Each number is 128 + 32 x the weight over its row's rms, rounded and kept within 0 to 255. Layers, rows and columns count from 0. Numbers have three digits each. The size before them is the row's rms in percent of the matrix's.

# layer 6 MLP down (transposed), 256x64, rms 0.125, rows 181-230, columns 0-63
111:150143148163138131175102150095065098121145085086073179139136130101165151052174092122096160107113155135191084115112122135108123145129119125155196100075134172121161128100142132101155066167152162
117:175133178102191182116111128109156115034117124109180171158190137101108112123102095153133115148123132120132110130030085112167137103090128121113103175195122137105145124127114176106116161128124125
089:136131151100122105144071174116132150090108085124145085170157108100116109072128115140157069136122150108157177135144123117111102175079138143090087173127118105215187115150152116155083194102179127
100:149135142113093148147160106203096129175146055162141148101113145091167114137129137100105130108174190129109064101124128168126079048115128110082161131112150154189090121120128172138105139135171083
116:107137097083141158056128056092129165094126171120093116093160153141164116158098128107095133120139169132146123124102163122114143132158119092135139108115098119117179217173116131190125129206133062
156:129167143121170144114166148113147084061137106177173146120173164169096139079128147189134102137125142138122162069142093105151169114140129107123111107176102020093149110108093131153105112119084164
089:149113115156144105140173178114178133098134170155170123156115105158144172102092126231106110108107085085073125099096143088148137112109131111145104084190122070119171109196135154113091122135109139
103:139092090080106135105154111119140105115121165155104152136186168075161116154084152114112152153155071103140129165096175180119138137153122138121042169189111138119088103145115113174093090131080189
091:148154110080146166141103164092177135095140123085147112111144149106079113107156128131113074155073191159158115168094092104128143106107101113200149135169156080131090072166176088124100158157154175
094:134140109155129135102112156123122101150070216142086092139116102147118106167106145142118135143137124134149174135098161052123174106147101114046157137159165202176144080156096136095090127084097135
117:079117117166122110134180143151113132173188175158093120114073126103141147197094101121130132103132136135101102122166151129125182152110154083123094084116164216074106096159077143154126065107127126
110:139196167101098158143136104132144128116092085089107093127119171098162121139140134110130082150183161113104137168196138111084140112056148118153131135046175083124172163125138160158068130142131088
125:190113131125125144113157097144096125097121180095100097137081140164054089182096107112164111127135100101151110172154085146077168146123166102130130140168115137156156119148096159163022124170136133
096:144090098179144099153196091091118107133135198118141153143088158156176137168131127142166162116126099135123028078154114148074109145126123128109128130110091177131128162189130148141096074090104112
084:169131154101180174157065098192109136148169150108057087127151148111108061123129099136126140163138116100154131149106150114090112095139095172122129141073121138135141087143147067145121147162216092
123:083170103164129142150078192155122108087134120152063135179114149178130085139116148128151124094159120056127081102155153148124130170121070109146167136158096196141107059076127151130115152140108142
096:113140109140130137137118184087152077112106165183156080136093125121172185120190191117119126106182055141093129109116141147078140088087096125113182119193096096127152134139132160104126098166094135
087:120098092195159126140158123112112152112162183183131091144090130162177123196106160111109135161142082101082133138073116118142119088160109069130106124237135117109114136143127115119110101122077160
119:145153080162148164137161129202111155109126124187055062105146129135092201134139093122138149142105141143132162121091139091178132089146117172077083066158091110092101155149120111143140106117158102
079:105193138104170156144111118144143159091134105138163090120065144146154077074146097075090129136138058158129128118124133152066153174151094114057184118123148128162185117135173108127146131159091158
081:135098080137122174143132129094174110155090176100067097095134117144068124135165158089115119153156166090112145128130167125148152193142151077122102118036142150080107155093132150156202119136146108
087:105132158158117108211156136117150121119139149095090163171081088142134131045158095162124196103132094153137119055120114115147070093157179107119170086083115137164175108138134139121142116162140107
110:063114114114183139120159213140135138111129138166182101154143130153153124041129171141103102122054090090103076139146124110171133121130091136094174084166176120105109113090167164133116129127121145
115:162108144129160156092106126150144157153130109098173140155091124102095133148140068090131072147107103164144118092109175100159131151143178095108022105134166213073165164123104126151114121156121119
096:100154118147134145149141161152140151147149065148142078137151094125098166074166095141161149147122141127225135081096117103054123126183119083116112094161132084154173087165096087142144139141097089
111:102178148156108197120174166113137165143087194122084148117085077129123144117084124060135097121103162124082122160162099176155175107138102149168121077130158088190121078123118107121146152105121106
082:121146166167129109129151118137158136095103152134101125121163116146099095097098128106163118094117147103096155118172146168213123196182151119120093118158175120142014098098159088098114168093122105
080:106072136151100105155049193138112129200174149099186143161158141101113125121135153099146156132118112135123130132100135162174075146086106153109046131089138133136116160063138177151128125086153107
112:139110114171043130092140144185177143174200112164069136108121099138113151170148137139116160147155088140098196110137117133163130135151113108088108074160120127122075103105111147075077158126090151
086:115155143152172114172154111164135130118136123138086110101140118150155155134144176150088130115125076089187101089138117062086102111119119197063121088156135172035157136138202145119132138111137140
091:116180069131105177198116177122062121113108165123123136109138113108143115106125123168091104079099055120153137152133161162117117130078097127118103079141168175152096157136164165105185113190160122
145:068117115127161171088107128122114121137132115126232135093192120126137158118126187155086141119138209123102118084141117146117136151109130099147066160115120062147118148092104159167080146141074134
102:136135073125153172077142103146148110170124158128169184138101146126124101105121162138105123140116080127126161129161200128152121098122212113141124133201135089077100126142076163117060092094076114
069:105149121135131093164139126126135139204123136106055093131115127137103151148111122158138175143136121046118102163139103162137101187092104111122120096100117151169154154060162160067193177097137079
095:169114131078174137128120115129121120215122140166124104139133114089130153077092143162146131133177126114116077155117100104126114164078129056160125119072102192090114147144193215136116110109109121
093:111225120082110109078146145159098151157060095103154149114122123115072132130163141122110084159078101160151148107114103127136152128110130187148123109151202185131093132167100153126123137069124177
099:113186140144092119165172166087113155116126136100162059151100117116191182135154118103095116140072152174153117110157144104103075093114098172121079104136138185104173143064124152150086153133111096
105:110128148119128144037185150104078164135076110138134169171125076129110116203104143161134102115172131181114092127117132144073158163091113120181181109147137146137139109151128100121095108142144052
104:135133139160115118153213150115150092196140119135068122104124141102090102167188171150151092108133084155145136091126161087121056097149121196111118177081118135102121163101149080093144133103149107
089:154186176108145111153158140098143159065121136117225126123081112161140158134145128166130117087141123155092121155108070077102103164066132106121166148098149115103153076170122163118060148121106136
104:163130104090139098116074170122095144124101122116187132131118088127064095121147158114155147109083136121169175198139146135038140110107161139166144210122139102107152132111147175148121122127055111
105:104106182168115066106138129159090129137186168091089076143114194145126098121129096125135154080143107115126088084091119177090122115157156089158185161170102183164135138163080111097132112138113172
085:174126084110172084076134102078112179141113131114133167118108135067138094131165187184132092155178075139126091154175165164081119136134126083105138163090103123117153168179120149141142066113133123
088:179205120129090153073118097126175146154115086126114072094122157146153108153148160130198167167145192117107127182124126108114104122115113101173144105151115070052089110116148178113112109132108136
109:169081095154136129183166086175127143137144160079132104087117114127133120163115126135145137119120146130087086105076139099092187128166146094105140122096086177076184136143138104220126064134131171
130:085117098102141147140189158123132108151133100150161111047169113113117149145171146097088100157102146134144158124082137070160126199092081089119128108073149083163100144117150111149150175205124129
122:177131137141149092173187136128133118072094072101049153122164130162115107151169135063151129161145117103111148109098088088157116121155129152163166164115119102084189121094089126173123100093177161
106:136126162124111067135105054098136053129088125147174147124176109140111157148117173103140164108128164134152083120134115122198084201210115148128124156123089137140109120105145095085182135135114102
100:121100096139096094145123125068110113144140155107136141128161162117147164153079153132132097161098120126123068149104168084098205074104099135106144147144117122158090115192204143166138138183050148
089:113089113109137103114131153148109178150106114093089111094085132196137123197137156097171137119166091105120117166087144140081150184086157170102105054117121169103109195090142172139128176121117109
# layer 6 MLP up, 256x64, rms 0.151, rows 182-231, columns 0-63
101:096125091106062069147079054189090123122130132206154153158147115113112138077119182116117128127160096132123172135134107125110092151137119125109122179185104131096140098137087118166147112114193170
107:083117125117134114073029108087178161121144175153103136165163086138095148157075096135112142099144109160150129183140161111178146135139119130148104120120117101174150151125085118192205104161140127
119:127081107137157157133078077136087181134133138181119159155098100081122097112091141123158124185087144164186126126153150159062092161151061128132086144106076151202157132116123159145099101131140123
106:109149117183129119093129065152147120131130100156095086183090084084174174132060124107119089100131099158131124056126141122151101146138136095096073149116086136151140183118181135105155136082088075
096:093146139098160154119155102152151108118144126167204133120153134138095142121140137090099116102086132159098120088160077119113119052119124120177131208084164128083127140086104042173123169161117161
082:146110174165089111073137128123117157132120144148118137155169120091140078146145177176117181148135138176173143156183101169191129104165163082168104163092102186111182130130158173125098133120165084
118:140112124128174126102117131120114124148165095196131106096172173139125100091138187108080160122135094116134077151075110221148086130165048104123090149122100128144109110099143110107188073114141145
103:136080099107113126095136151153112102172080209145126104159135078081128120158121194070116165126116152141133127170106147100100130151112116124110118120170165146136049167165089079147129167140179182
109:100092147132107106141093126125130128154125136158128150114189126178143167085117159111093142153139173081185198091132116068160115152171090137071114122060117174128115108084179159177121129080093121
119:104106165128146124121171136163114201146070148099161164169125136168117110131114103081118135133132087125110138113132193128167125151190151113140148127095089131124177141070206080181101105067156103
119:122092145129120017105113105095085081118107149118133107081103078120153063123105129077111116108092128157082112162113084108130099102109116132148168112129026115139114140101142158123158142079108132
121:134121087119147124100098149180140151152167169138151078130157134149163046145097101110114149125153117153079125108112142187148140107193176137211074178144122078136132150138191108134144155099148100
092:190110103168123066120103140182118113134153080116061131118191136147108169129129120138167104077175128198108130175119099102118115048135149156099167173166136146137124125092102162142126141141181127
086:104090095155144070155090116153152056160098066139162126096159091102171143145156110084144109108077088136063123130093098144100112147150123134127089157110109078108101172160122170141184092151138078
109:127107094157118120130041092129104099112196090079094160120127158124102115105111144107139135132136128132120118079138088110184133121137059164136153115119130154162106143053140037104145152067095149
098:132124169162126166161166144129108115153162203102170084207160115116110094103149103101143133155108078137139119090122148139121082182149147096106134140117201147150179230136131137131129106100123141
096:151125131149146126206122072107136107175126125108129149165094140175115181151094116168113113117151096210073150134085094059084101062110117079108099153096098122138141120085103139125142159093133150
117:162033152122107139160142161104109092131096207153146165149165142169156145087133128127143131116146111117108164149112121137147079138153049186084100148121080156123191149107172126155158158141099140
092:088088162156086040168083122163139171132131164161103190117139129099143156131098107136144104078124156123166106064115165156095109076175177093143130090137155156116140150139109093131141123126197146
091:113103125081156117072113080158094018135125135108079178099122125126154130113142067120140119071136089114154107095114100159114116095093101093097127156072153088092066106098163107102126138108125132
089:103125141140102142143155104093125090125085111119089140117179128153108147100104126041131160116121183159112072152158153132142125121091198056140159153110134152174220133066154110144150122152135104
108:166131120160141148145150202168144090166175154113152099137164157136138126059171168136093113148099127161181140128117072136151074071159170125087137153141092161104195077137110084116160144116138118
120:099064068076189095150064137137117119144140130128114117091118162114129103124134154145158115122104095089191096126130121145160078079188092065120131095127129188177099143152109160101147112119088170
103:122052151120067112102073152155133145123126092188095149174155142060142177123118107091139081104133133173123145154119110182149115117152120165072131056154123131126131153122149099100129110083154193
114:106108098137076159129148114084104093157078138136118088119094075118128120131083151080077110127121146153123106146172125179151104108193106057133137132111151161160092061120094106089122119045086133
102:126107138151174096139107084147122077106155129168125160087107160153114143099096164136078143124077145191194115171168106120255130129128138153122139098080145135150140116106140117104173122135137102
092:072127120132163089145101167105145085122083064143065088144123112121114129125085062105110148121096103111107068142143116144083107093167137125097125098122040122095129119099158113096070134116071090
107:117132081180173139122127162162076064133123150111117126133145161164182163081152151101124144083165066152148099129098070144101057153125160122125134141131057121117150073077088129139159147118093148
083:091111093135111061128096125170103133137128139103194067090102157117108114134123067106085146177146158120202148190177082141110126095126112179121161156156127191121081105102156127126124110164111129
085:155134122120137127127110161072090155098101076067136106159150116113124105132091057094132112119146122089148158074133090093139117073145120163131151101081093128127075192088085083113158075184125156
127:147117086112123150146104107119104117147111095066129136101127167161136155155135183075101147125067086110173096094174129102159129095134158145170053192074077105105115137089133160147096133135071090
123:076108091160193150126114122142094175138065147134126133178143158186115195156130122072098119144125069183139082120088133109133117079146155151096143102124167153112107122143089186120173084100102111
075:115093150158112124152123174143050128124119079160127120138145166108151094135113056144143112108118099110121147187122059105074147114174095158107099096057144081079057135140082115134135125153102138
077:101118088105142082076138112137103055171100075119114162112178149150030167114093131065127121109195150134127131111123120108091142144139122110088146164110107107146158087119131087122134071104167099
103:082147111127161172117146055116144164128117146156115109178110081120090134094128152064102175096087111125171166092139148144163130101137143159136153188172073124111118179077120172146136150121203113
105:099129167192150158153075133126123154095154129115158160128154101135053150160100111187104119136131115135186142095066159129109101191182141138092092144079121180127117162075083120098095155095141127
113:132138128101178085115075081141085164141160125103084145126179189173070103101131137095174154134076115125131151182089116109113119144155073141094143133169093094161077162138096108096186132114147155
092:202107125108094169116102103171180126150162159099142111104146162091097140103056154071073121162098090158106132110094061199146125128102146117085132116142108113122091153094154126075165151136123114
071:107099130112172136100101081131114084189135138158143175130118118125167123144097156166125104116150138107127124169159161161132239081139093128157103182126075147131055141095097084138157149148110083
116:153133137116118111118110103097122118150170134143098175141107159165200127227139188094125082158144154173169079101139102094146099105110090117137091146079071128168136193121095136142154117099150109
125:125134105205156096126083105183108140209170121153153121135145144123134109111122135167189147125171107147089089128143142170136097103139164113186130162174078147187092151178091123125133140099178096
082:138117162166071158137092089157085083086119127143138098173132127095123090150169065134100178144141147153095175113112145150184138099139178115099167165076187112137150055155106086123148109129125093
083:137114095088114093186151167134115135132108090157190130172106126162170173158188082140081104102100126187113210131149137166176163151177100171120140096089161139163114115155160098125143139117114130
108:103100145160070152152077132128099128131124142117138111105156143143104164115027136111118174090123105131115132079134119199137125080136132126070108171166101118209131141104073191106148110109137163
114:149086132103156147174082111166119167137115089094119187164113144132180156159084129061109193103122117134080099098156129091187109095196127132120085122153158150131161122105112136147109136052094125
105:110116123154136155135090112128135141154102153166118187162200197161144112192135150134101126108074123143078153105096088111119114040117150098137126172166098173103119145121169088172171086149112124
110:141094150133146143133135101157127131117109158149089116153184132183069057067124165121082137077061084143145113137135104166129126117104116094186121122135110177146138165143187091135157133192163081
104:133143179121086139083134087123148181165140157166110141186118108114165147114084096088131161107166130164090164127186097135153137093112157122079101112092149203142102148142152182175112131079077092
081:106124107161128149114126054071084117145112102182124106123098096082126081112119092133093142064041146091131105140133107103103109085116118116124151104077123113104113066098159075099068093119146108
084:090128130105103089142094152120090109103127137080105107121113117123086104100113111096138114153143107195074138083141110073138120078132147101098081115116036140162135100107087066130083086201095123